config = dict(
    n_layer=12,
    d_model=192,
    n_head=6,
    n_kv_head=6,
    head_dim=32,
    d_mlp=384,
    vocab_size=4096,
    activation='swiglu',
    norm='rmsnorm',
    norm_place='out',
    norm_eps=1e-06,
    positions='rope',
    rope_base=10000.0,
    rope_fraction=1.0,
    qk_norm=True,
    attn_scale=0.177,
    bias='none',
    tie_embeddings=False,
    parallel_block=False,
    extras=['capped logits'],
    init='uniform',
    init_std_qkv=0.0361,
    init_std_o=0.00736,
    init_std_up=0.0361,
    init_std_down=0.00736,
    init_mimetic=0.5,
    optimizer='cautious_adamw',
    lr=0.00167,
    lr_mult_up=1.35,
    beta1=0.9,
    beta2=0.98,
    lr_head=0.019,
    warmup_steps=455,
    schedule='wsd',
    decay_fraction=0.902,
    decay_shape='sqrt',
    final_lr_fraction=0.05,
    batch_tokens=16384,
    seq_len=512,
    doc_mask=False,
    train_tokens=168600000,
    steps=10291,
    dataset='wikipedia_en',
)
Each number is 500 + 50 x the weight over its row's rms, rounded and kept within 0 to 999. Layers, rows and columns count from 0. Numbers have three digits each. The size before them is the row's rms in percent of the matrix's.

# q: layer 6 attention query, 192x192, rms 0.0843, rows 174-191, columns 128-191
# k: layer 6 attention key, 192x192, rms 0.085, rows 174-191, columns 128-191
# v: layer 6 attention value, 192x192, rms 0.0743, rows 160-188, columns 128-191
# o: layer 6 attention output (transposed), 192x192, rms 0.0695, rows 160-187, columns 128-191
q174 101:471449490594501415514495507532428504437520491519506406493544538503430490566522492571573510472520536607566510501516518498537570471430524582531500546482529510520509526549515573530573559432582499
k174 110:473564563556562530565542531474560537555500558509560497524496533456511517543493454498479468511528534512579510500590471610514475443492540542501463536513490522526406489488499516549463548408517552
q175 089:491498563566517487457498422468460558444415510486421432414474427462508486508417452511428496510541518530452522442396429516491459452503558445565513493466532530461433512483522439477479478487470540
k175 124:454474515447526527446506426519486458498478440504422396487469422486548510490446472541351504506480561474534526530449485444517453536481518509554471500549602452532543597464578382421506448499500452
q176 103:589458595641483453506477495493531523500520569521460507484413428501543511477492499506542529485580508501437491446453498479527432455490638466503541498522531441515503452424412481473513488417556563
k176 095:526408466556432544551535576553534508507515496484403417540545450463544491416471548394538476510388472591522543420528589500467539493565490438571511504573446588499444408427499513437463491490516527
q177 096:406558578554532536486608522579578534451443585547522569510475581542434437475495502516494529485579543582501462607511566403584536538439565500549505534483460449473553485473517562468543529393471493
k177 099:512512469584536556447584532500529467419495503440469593531560493445566575466544536483413467496529421581597499462551412526489531461407521579567474537551516512425518432485529567529472482444513590
q178 098:461391416541384502435469521595558509549541455460453518512550561437508436478499591491480510539497544492481526472520559540486570527420487478624501538532448529543553519514455488487540506581500531
k178 107:480558621507470600461483503583529521467472547425515556508528551509477514568564563496525483530520526442432474510532527540499498513454516553497510495542490377544516511534460503598462502488458537
q179 099:557412461510370468468433514621514472526581506470451516447506514465411491485475449492515547573489454512583477529488440464515555580441517460584434440513541554557481512411489465403631445471581502
k179 086:509502516488432507400488575511469493430529545449435559495505478592403539599532461537504464550497505497442478451617418401557508469435471533510501546522485476570535440510471565515485546535453503
q180 089:500536490542502502589442497492456520509418484550542445552539505525497471533510516478558428504457509459409536521394546499435474516556452458376468542570460527497525623557441505516487532564439494
k180 087:498454438523470588529490512635552456605500578494552440561554500346513434503538520432549558457514491386507501528404497548500497531507424482509533481470557485459503589493506504466540496452546568
q181 092:512627447503521518535624522539493499458438533571592497649511475582548482563520497515488552488483489487447539537461550441519420520557601534405553568499434452409515531573352562505433484512390468
k181 085:430573495518495514535538502403536508488540468523501465493463580540506509547470592417462448523448472555499500564542523447529531459493526444428539471483509440525533482601516544498493430487583469
q182 094:457447484517477521454519566453607506525505574492476548489458441459500434477484493483491506501605507498576454441561474573485562497472518489607548523481547486531598440493534480533494449547513468
k182 088:556517574518559486521432540476545581448449469482473545484493428550526465573432497542451521537520502519519546512519488524570513522552552634507474557463474522549544406461471492567416549603386543
q183 106:487462607526493546408589496390530476627523506480481481520461503525461489512525434440544479590539456541544493403513481541449528466454459463584501530462570500603579503476542494539566464544578487
k183 108:476474563539455557419530520524577473501485505536532550415539467596489465563564409553537549521545581515452537423454456525532572456571538517477468567407479436547474558455433492617452568543457574
q184 099:477504530568525496467518468396594553460429424466439420508497434463515473518444452495554468457592529535518515404443401447455521496565575454543531509414550551571483457497560497540494499483502494
k184 092:557405584497502556492465438472463485504448482423422474464483445472540514450488531531421466521490516488506486526394458398511493579527504445602505468489598515541553507477503403501509535582428457
q185 090:474458500467476587518543587528592501430446534575656578491475530553544468521513488506465577418474514471511490555532498520509528486515511407504449527526395514539526488462448453628566559569517474
k185 103:549553486503496469570542523460460539423493400495522512473426503591570488583540448488584481471478486565378552500528495526529475508484528574451555567415391479559535420515495540554498555514476500
q186 102:478635419421622445632459502479593474504498427513522497598534526556552487526482536552493538437552450519483515509475562461480437516595560544363550474461446514487518480566416549484492498492468492
k186 108:518455509497643466496537553486524543593443424533458499534478459505546534558461525462514511406523427553576555491579554534501485550573494486511479539549558515387574516625480444509484459477460479
q187 099:521513627457587544520525484483535551440526551478512533444453488555519497513505419528483568476475441493433486559412437553516406480471537467432505531468455457402413541505455474513534491467478562
k187 100:544466511491608484477469509472532458447494539497429479424498519510556620434514484549367560491519456541562537445450529458469437524571497482474578572481603475443582495524509432456485482529433396
q188 102:597493494614417528396515485529468616474506557536527606387475452443429553479565495567435475542473557523586466521492488533557547496463511453579533473608582506474482465423501461527473530477505538
k188 114:552483447453479521547597486495451472507531491466552456562515556419486536458457453560499532554523487500543456391430478507525509494435517543523662467463550412463498435410433517537532538452475470
q189 098:483543366450486440555405478480558492513535440495551488535506503523530456462499579439490540512439478438483485475586523500485525522463477583546472423462393434491534453427473504534487527603483439
k189 106:603404549459408582411495472556432431455544520414514588433474503488463529544518537513547490564462438494567505516555562513498575534471439501469591455519561474448517513509519511515488575483432458
q190 101:435466422582435471529444481499534520533525508469429470439464512424583530461485533565478392542458495586495569541600509457486564486450542500497513478592577621456577489499594428437395455472441528
k190 107:325510423461476452518398418516543498513500469545510402534477433505466473468383530504545477487455485454394506530493508453502447459461507522468405429572518572504536568475510522452524356474607513
q191 098:447465623451527502518542497469483395539476490507432392507460477519524457490421468479587541465513503521487482443506438565454464514581480432474467566438453588535461515517529487520579525435531472
k191 108:470585498542561460486540495428594543515449578532434448540459505390565492547455554368512588458503488547507447466567446584493465487533431577595420497526512597428437464508481462484486422526529483
v160 087:596539539527461567556487605531370493514458482448427475565542492499591508489500530572415442479452468459492548544489562459536506577420475444484582473545554401521566526531490551454481479476450464
o160 089:407549525538500488538475495493620497542511487475459397534494429509502490476419509447564534505550556531500520442559520510404580512528471548622443503361496501591536546535537426548545567495496440
v161 086:557500661500527539485490447521567540540460504519484461544479518549430534531502477467515505512571573394526512471540420491467458500547533526517499483468435518535470386466467456472444528483514523
o161 081:421482395438422641547458445486493468490553478495565567439506590518452507500481522505473572468386534517431561487390502489532435583497521506363569469479492548453455508516588470492449424508421507
v162 080:489524558513504519453514426475551493472491548510518488456437498474373490484538428416551551526518585525522510457510411525481576472491448486589520508405472587513515479487484411500551483456544421
o162 073:530473405448490563491521452528422518471521401503575584473480465512590496531541538557463499523437367519496493489399494477543443509483534493378474583622454543474441478517525533475498445470483560
v163 079:439468577496517537522436365466533585441533462491601476471560540534456477569442530485510556566456596431496499422587437485504509440525579525514447491436460494548501454442508526558535512498524524
o163 079:501443453441501597472542460447424425464530486591510566483484571497481496485543509479494506458392395524541487487351546484559453476446481465389596521621550545430449480446514504391485448465497556
v164 081:481557362504488474475499558454599492621508550437498467514487513480464493508407500530439506456499463484477512530397463495519522541497543544569466521505504403463498550467498538376494507526501410
o164 075:433516529510578415517472574569483430465511487476523494575480453535429433481507454579526505495526558464475537505647551530403492494538489503427457514524449487424551474569434541681544582482473521
v165 086:483640467502456549504386490600475501442477490438510532504510477417504463525402434568489497489592547541525507577489543521500456439468576499495515526541586461531585557482544485433490509515476545
o165 080:560439528478457390495521432496512463632589419440480492532519472539469510435547591487482502536471463513473471517406524520477557516577444430527495433489407430556531499486438521531541545518484483
v166 077:581473589488490507496499469419484491472543477484466456545495527515442481475581520614533449557533449416443476442485429552506448416503492514538530461405485545552413476485558546495499506530516613
o166 078:438570392474590556565528420583509478558495447489514454496471489509534521550474494419424570503500558484569652539439601512461536532486506472406505517498574511444504482520451514504467381441529446
v167 074:513531510466581426497478378624512535527524438541429457477485525540425547450549533475547422508498488485507506435503471522521488399563427561553520492479533546464497520500527437454565532483563494
o167 074:508581461427522509591450519540513478455554532470636615506441572576495602590556521543473534522534543490453499602510422504505413556527624487371513534527428514502542445529398515571451482588399490
v168 081:469444393538455458464601518461560466554480489595492543474488519498495533516523545424538480440528499553515550500519492482485562538595439506467416535540494545498538500510495421496494514508454460
o168 079:541471638601428445438485588513477553393473582497513569357518496497543454432540439488469531467469510510471389434564530494564467467472538495508578550497505462460468522482553484459509513490527524
v169 074:525528494419487523602586545624487477550468493483492497555454495555475524482465558473516479555469553527556475461516489561534526589540492523461551457506492391493561544447479533382467476478470409
o169 071:432520554539570494441411518520500453468523473472525451502491478507503535536437484513496507469517511579415592533532474532449536520610551523443575542531433493459534419522562415662482527579376491
v170 076:547484455498545560468609560435530484551455511540503552547517501498544484481442486538472508400488438589461574489456568516512517567537513494574425539518510435472530568460411527396362519570428379
o170 080:436455534531434412431474518491492426540495507401473463508551452459413429484505444498565450475494557478534425462617493414483551426472420558562414494497498498540563546502591490607646549464567523
v171 084:462472660509527518411614412449527465447455469517542485510466538489517478466551464507529518486520488428491429506505464445519477585534477516487458464451528604570375482608465482508525526493526552
o171 082:486591337412430553580449422518443560558564543457506617502509461461526551594427560504543522534544518553519543466481454448550468493433543519507462563541461522429517535509542466498429437464528504
v172 082:565436478467412435531479469472489494571540535397518437428437541505489481518543523484543570509440560559532474438507469494524521584504500491553493509440455594515570497529511578544510484413513542
o172 081:435618471546598560503501441496499509455523472506510500541487489555496522561462421534535342451552473524525522521463491467503536483471514563386528533593468476474507436537505548489529471595510498
v173 086:443461484495432437606599426527492495541597507488575485530425480516504537481522514490509498483565397453494454442459500539445484555559499466518557462409442521495573479425512561516555482454498470
o173 089:442586478530612559495487559515509518444467414464503494496503474535570540499453426568495459534469509512508587540509484539540498468530539532432588619546511538438451452519384417533426462588476518
v174 084:487453383593536480488539525571613532575552524559492526506450439440414553440427487521493588452481506472586580443507481496502539437489487477534415513518480545450453528382454417483455518466477467
o174 085:509539479366533486514487523421394452548426520474583582555547466466558477522583476587522418507513501459400357628583438469504493473538471557561391455550491509532517478465468516548606590504488453
v175 068:459411547444471454495552487522473524414514452555520491557476473493515481579538546473528534548503382529498469539583506529472429441542500476390527421473464437482557522575539528635563524474523637
o175 068:582531534570554532494466489533470531417504552557504524416514542504496544478462528397384548496514454509557550495411463552556533512422552511530542570491560563493424445431450469332349461500506489
v176 085:422479433501492568452580445410627505583489534424581540544457475480498520477589485527503471509581483446519463403504375562528431503532503511549399517449462584483478487497529434492436486530512463
o176 085:514525450419511480527469490619380539472572499572493533511468477482501486544534483594523528506437535547493541600557552446541499477476519431503497537585483539436494422525483524458494483490503528
v177 073:560444477567535495561492543487322471423525452477422494474539427480479522514534517463509496509492461545527565518554512506497536475526503504414642469605537385511514587517511523515548491463469540
o177 074:481557654493609519548523530512592515503427522525519411458497528544587587496461485388489528520535479488471489544541493587472487512521511468546484490412562553585510474487417481462430499553485445
v178 071:466592524491465470557526486514551514482536464466498489486532460516504514471491487578470530475533481364427516463411552541461531466506433567482581532441471363489562459455476552519471509494490472
o178 067:473473495507499486463514525527514442516570428475475438439532542485523515439496480469489427546496541571502557503472519517563479478459487524423575539519496487470535464563502468586567512547438420
v179 080:465446461559501572492546548566511490470480488555526510498483502476508542491584432433496596526571467532465487494598525543485476455419496531507499471527464665538404473423436523478505518597510554
o179 073:474449487489426415493517473404485537553488526493471538493458392460399471516527547517544473423429508449555434550484373424538506499533491412534394445446552495534480542479522482456445461477576517
v180 086:532522451493483461494462468623356537498485451509487470555477436455409482499464483482477532545445481562530487530595472563468503497438548531511531485552578413434498503455570517432581487455484506
o180 085:533498560454614486545489561506557467560486496446567507476508541573554551532551551469460504548596459473401499541492456535442449496616496485474541469486437507534553500532325485563423561526424431
v181 084:449510547500466442530615477460459453505549506459517486509474493511531492477449615496504480464552472466415438413449424446445473577482502499425547511486543476462605469472504593529499478484486382
o181 079:535529433462487539477437444491458506538489387481455466480464507468544481527511500557458480561470500609562560483516557518569552415444492527541494611480418436527521501591586395462458554485469472
v182 088:526372449581573508517497473458529530500512510515550471426493491467450497554525449431477503483479450439519509473505528400480532473511599500526468527478532388479527540478562434572465539498480539
o182 086:517460547406565489493574629479501465474473518545470536573542520480481430468540499436544538438409446418546424505523574535517531471454448463531480501518573604507536466348439588403529498522537505
v183 093:511501449531559437511408465387509492516464530491570508496504519505582580509557444524506541467592418572406506616544530469511514419517446544479439505434605454586457506598515485482482467541529493
o183 090:488481535521438419545610527564427598500524461568441578497394403538441465462458530399550424489450518542605466464541479518498497546425541402598541584531467599450504525435422496523476530500490549
v184 077:486551439503522568593437498551469452561459535524440514525545471452580483448479500470446448468484514548460572449488519525536549543452541501580502517641572503359484561486476487419491500526430518
o184 077:453488520546480391479513578465582443484537514408486460491563502582420506444492484528493510509567555431477409558594516494409438448494455497519445465435457438585564583482553551592594605519477457
v185 076:470555508491550493474547546474580445624542543470469480519496458493568479455433479520476451508495566479476515437502481476568555559536469510578410532512496562493462579473396445414485530529482365
o185 077:409525413513429507489499508492470457434482503450544523552485495510440486460530459569590483440518543493476424524585545414413499488480475560488374479539429477485526556555569510670606550528526555
v186 074:498486470540585420461453471535482470534468480565462495560500536518364433505489567391590518446301533534469505488463484449467500437443492460486513474500557468532493495532462429563517536527533476
o186 074:593457558467457571492573478400476560417443534504491555488519580429544536539500493528514554554528404504548435504498453572577563594505529537510468498576494460494455441403486550524521428446472604
v187 080:568493373543524504507449631556499474488542478552465498487439487513514535490534503405451549484489432570530570545539580471545563535436543512462543533520518571494403576514530496376535534523523566
o187 080:491549556493418388529533552485543494545467559551466501567537421478498567403448546460546504447626435442439407543507447528408501498509488468633465425456532518589569512451439577531485520495460447
v188 073:486561474513546472498568524512612501593505571562493544487492498457563472515471435585463554519530504520473541472419522467534505529511544501573466576478520481458420571466462405433435482481449391